{"num_hidden_layers": 23, "hidden_size": 256, "num_attention_heads": 8, "num_key_value_heads": 4, "head_dim": 32, "intermediate_size": 640, "vocab_size": 12812, "hidden_act": "swiglu", "norm": "rmsnorm", "norm_place": "pre", "norm_eps": 1e-05, "positions": "rope", "rope_theta": 1000000.0, "rope_fraction": 0.5, "qk_norm": true, "attn_scale": 0.177, "bias": "none", "tie_word_embeddings": false, "parallel_block": false, "extras": ["capped logits"], "init": "normal", "init_std_qkv": 0.0312, "init_std_o": 0.00459, "init_std_up": 0.0312, "init_std_down": 0.00459, "optimizer": "adamw", "learning_rate": 0.00284, "beta1": 0.9, "beta2": 0.98, "weight_decay": 0.18, "lr_head": 0.00839, "max_grad_norm": 1.0, "warmup_steps": 238, "schedule": "cos", "final_lr_fraction": 0.1, "batch_tokens": 131072, "max_seq_len": 256, "doc_mask": true, "train_tokens": 548300000, "max_steps": 4184, "dataset": "wikipedia_en"}
Each number is 500 + 40 x the weight over the matrix's rms, rounded and kept within 0 to 999. Layers, rows and columns count from 0. Numbers have three digits each.

# layer 15 attention key, 128x256, rms 0.0753, rows 0-127, columns 0-31
543507507573452436545499516420557437515586489454620516526423548487531456441586512508560501465453
556578507490417540521481518494536412442591486460514546530513560462494463468526454477505499459533
469459588503417494480518477608416440561405474452393439436596513519487608526522520489403588539579
474465514507519488519518476522547456469491441530455483502496439532525494488479492524451523482477
506514524538494496535473521546514388473499490507456476508521416536548540480472521509506523478532
503523527456531453537526543402496495439532464509570510551476527477433429460478461484511468490456
511537477423548468532510500435547531438511536481588500519468587448506466521523460468585433457420
508519491504507462463482512469493571518451521510504516503509484510447489505534507460481519502471
452501490419527458530498475491472575480509584497553520553488503513509586483508484424458486533517
504482492468505543477514533506513520498559478515479493479478509527529464488422489511478463611474
475458516471513487541483517437510530527459550502517508578532542494533473542542459462498487474467
495510485488437486431471544501487490495463428436538451475483496490496501429484507551477514535480
479510574489461538542531553555457519531462536518440451442557511530514499548516516496507546513486
554512509515451467501513525525494443546555553554510503573499483458500566414443476474491461484515
502454455606437495500484480495482441513539511503551485493479479536569580569515520504492456428515
511495490527501520476487471524541484550506552499519535495484548486571544474492437538493508514475
519500475540535543468591513504487543513515543533516520463449591476543547464538529517588551520482
535569411473509472485518526514546474394450451546475499453497477448447541435522552528573526383495
432480537493498472489515519564462457473476483469529493460552500467448557466554538498479521503567
517483552545503485500476546468426436525381425418452481494518453493461452550433547522506533486589
473521478532480514497512496528519486488500453433495495556472479458548519474486437490608565481537
435458589497461543475500521515462564504518498529481490464459410496549485449472470505521456463481
433544486459458514526444431520565459509496506516477532574482519554479497468466476510529428510466
453583510455558415486495522491481478474449503486514438579539481456514432481473490540379459499479
579482513489459557458561527509458485459435511465483515494447498429505492466498459620440510458507
504431510479468483452476491520497563431567514512474554547528494537489567478563552509483464423514
463473466493564465515448423480539516514505454413542477523515512449437520483500439467485516470463
460473489517399500526507513537516498467454483518457435421489464520566555469455531472575509570517
518529473468529514484545526502507483529488452595490537531518516464552496431478494534562491566515
535548459459565497495526480586473525525538571460520544464535459459539482415550482471518458570464
509540524502538530493471518505504604538432518482437615472449471466535508521528450494550463506514
428531460440491441466511477471566582405525522559499511573485564497500460484524529460531481473527
508514409464550517531443487445522590455557533527560610508407566449486471456544473444554437443418
509433542488446492476507505516453419477486487473479466463566457517516510509467554530439514491555
478484490465513490507526513448532520515537517538530541525433527478540475469521515488510437474453
535401540552391540472547457515467400501441531505392465470597425575533552543434558568417596572648
481513494493488503506493525530492515531449460502527466465541500508531505506482456500500523496518
490418592532443547447482457482490406501459470480418443493559411560542564548451558534401561505559
506438532540409569450493479563427449520458489474401451470569411527534536550465556543459581513614
519454501512497508485521468490490493488524500506477545494498458507511503508489542519496482488482
481577497556481496486525514514509497511445469535534487471539528479506513549493528524528477470475
525539534471540478454487536490421479530557477505511568473495484506505557510478545529505537480537
480482480513467423528506522463542475507510518380472542545546442501521563529505530499466558520497
506495552495502496481510512536508462493508545498485501462523518471447441506541531493540462485558
476521466391516502532540504484496480463537490471489509501524533507458517481537495497509496555497
527511424423495527547450523475427533511549529521480470497487535567490509456520495535470490477481
512444535477490487523503487449466433538482454510442530480462476521516476524573508504510466478487
527586481558473484468457491469568473528507553515494499475430511491555456505462547480534468516526
508434504547494488551487489531542529507516489490520520467514532492533542429489518499460521509560
467454499500549479494529509483527497454572526455496570477486438482518494508525513471505482553516
517523507494518463481442474516436523492557490444503524504513538502472516470537501561530488496505
504505497546481571512435519520481506512499498483461459457493483536504485495509512461488515460512
505521511479500486539556515545525511524544492501543473480523490537397534492512430452465500486548
466489532506596537451516488488523541487496500453529512502486501504535504523477480508543508582511
486502517465498473460584509510556515552519436486514485535517484490521503549482513513504495501501
534513485452526485540488524543539511560385475494468480470483522499498512462493477483496484517539
514509550486489461493529475501481474485512476424513506445528461494493479464464520474461518540482
477501521477584521466492505550406475504523494473548487469595471528508550530524464473450542479480
447514494502486549507461538551450495504451480504473531453468526500495432551497538439534546476506
503482462514525541451530480502497509500498586540598465485472515470456543423467459554439503506486
448431491475555487483466522490532503492585502606530541550505502493478492510427539496487446506513
512483487480498552539467489535516512561514479453461500505501531482511482548462449502524509438488
543500482500510431506480502465538492526459479517450525496488453476571495521541509474477511439526
470454527497504498498526522514532496538474524531521538484461451524532488466559488490457504502516
488544533482470534531542512547528497521468521533480482488519504494501479506508528525493500507512
461501454471511483484513457475477513482502510499479503531481494499493484477550449465534462503515
478455523504499498490547479515479512432511502528499505494469502466450474503482536471501477517513
533530527571505504522489583519493538526463503516498524560512493518479506518515573532467512531494
488482512506510477531482563509491520566503485518544497491434511479510498499512543472474508536475
517564461527455505443507505518549519540504512449470513454528505561540478480453515520522492485532
526513472487535459481471532484532511500531483542528491470439567475499416502569485410595461493436
436497532535495487519508492544468500554473482518492456490464459486507495513520540470475535501487
523507508540419485555503578531528473554574485572509524493480465481545452534474548572516552450519
497518541466524461499497494547515468496458458456475488584509502492512501538513516509460441557524
483487472496565484461540482468491473468525405483536501559526525577526551573553439544538538517500
538467468565483512443448386504545573459473547507508503417524515473460500469523404504502526491513
534433592501446494587447533507471486502473562515493494468518500460577495545521482511452564492518
532518543482541485503485613511450443591461455531515498479472484504597497510542566526506511495516
469469564476473446504496448547533526446439466452528492452511555478471447477519481492496511449495
458508441512518561492525466440518494476561553486469485479586458471507533536478519463494500528503
557448531550556566509534497463555520483537516539542464536482488493445520501538419499498491515496
409525533549443551502365466525535574531492429549488527481458451518528497484456575503494554458465
559574449484499521449508494414486402550500577565442514497521484560511473446487505517622439574470
401572526548523509512475491536556479532481452511558530499535515511574477557517512479501492441450
493541491486490504503507518454526477558523545467455489460515485516517470481442481449499491489509
460466555536499443495542483541513473522554479451547531480440543522545502509504519451531565437499
459471483444562527454478454466513482509527487486508492401491535512484458449535462441544470562514
549522513483467497564425556468501471551531430549506553498478488548508455478490489497516512458487
446490491499481462522459557456526520518529552499505489546512525520562527575511544389450568557501
528474524533553429510491617481489436586480494561494439522437455525535497488480496449484548450481
464545379501517443513490448463580579498553542405524524410476482432589475510445469513497504579511
503500503492574508436557446448523469446484503532547446503498489475519502495518471491487469531532
475493507528514458489494484491495482512515486471484430550563503455515513469470487484511496511520
548507505515520477560539533476525487549440439457502468448512539449496410482472513475515516498464
437552472510554552455561452467536554439502533468505547529504510524560513553438385501519449522531
544465525480481477581423537499516497508417519539538458525480492534457512514552412496510424459505
496522513503486513516486440477517517496496505519476524476498488540528462498526492478483519477511
500514519519521494459486530494478523532488498513528480529498473488505468502454556496499425536486
519491509487499524467446506467438491478461575505527523504510498508515470524512506470444451496492
472485491519497476550454492478527500448487508524526466516503451498471419507421533476528465490484
507431503462503471515511484498494515501516559542485477492520533496460443492494563493453458505498
446546479482495464508421431506529535469505478505476472532496531524447507484507494415516475582459
465533472488507476564481468467505523491452486532545495548452509485439494541522484461518432523498
449571528477495475464508508534490488544478449496513514522488432493510530467522548436476494491485
474560556487539592552530520575436535540454461441498460512515574495489452501494561457487457517501
403476494468532501486385489619440500444503543560468510481478492480499444442481555486497454454453
497470466541489455399493549442446514522505507490485532503508492548512528536467541472501509521477
487571559511494550440494585488515453484579499460561511452559497505449493486462492437447492481512
394483543443528415578569493428420410505529504496426475538515485517570586529473447482442545531464
527543430505549527541533501518509487472587506533454498485478551515512496424508410555504528481498
448448467534456523509528456525587559407573482543515552509494556512435469536462448446517496534464
525535483493542508475556495414539493575504455518530574428516565516496434631561465488508443482458
544476558533479463504559554478453529521525514583521471488433460545499507471482395570463475494517
481631489455532455537452397589451488526399435400509504429516551500388483444663522483532546475476
509448494510481447528502510522487472486508498508492482560466501499499488501476416527521507515513
535559527527422463565500531525514547579561528501397561513434526527554419445544478495575482486454
563499453496549543522552558491567531500575558566490507476485539525593483455477508536545518489466
517500534441526509490556543442521497447499553488462472524470493493504444529511397503488464532478
540491498501449535478501488460499494478479526519553475580471559480443457429602511453499402543518
585546473555525541474491432519398461454400549402512421571555482527488549481552505500443565523552
474511519464507414555466536451488428519556493481494546579465478469430452500484469507447381513465
591468547483465521434489452445450512518508529523513448574459470485523499419459471485470471536526
499531496491519541549472533414484522498492464514488588518416538445480464514540609442508544406500
369508452495564547583448514500502481460527509493491534427433520543488486505516567463470564473513
478485534490453489485497452495474429519459474377455447491567429490489481609459428516519518538477
429356451556506524516543470529524474552553424506395532492477391570538495558464478548519551449570
519562479487512457598489509565575452465542557501409499550472563484487602436524519546472507512515
497475456448460542509513486465531528494469525452486602433531497487493525510539578422518481498450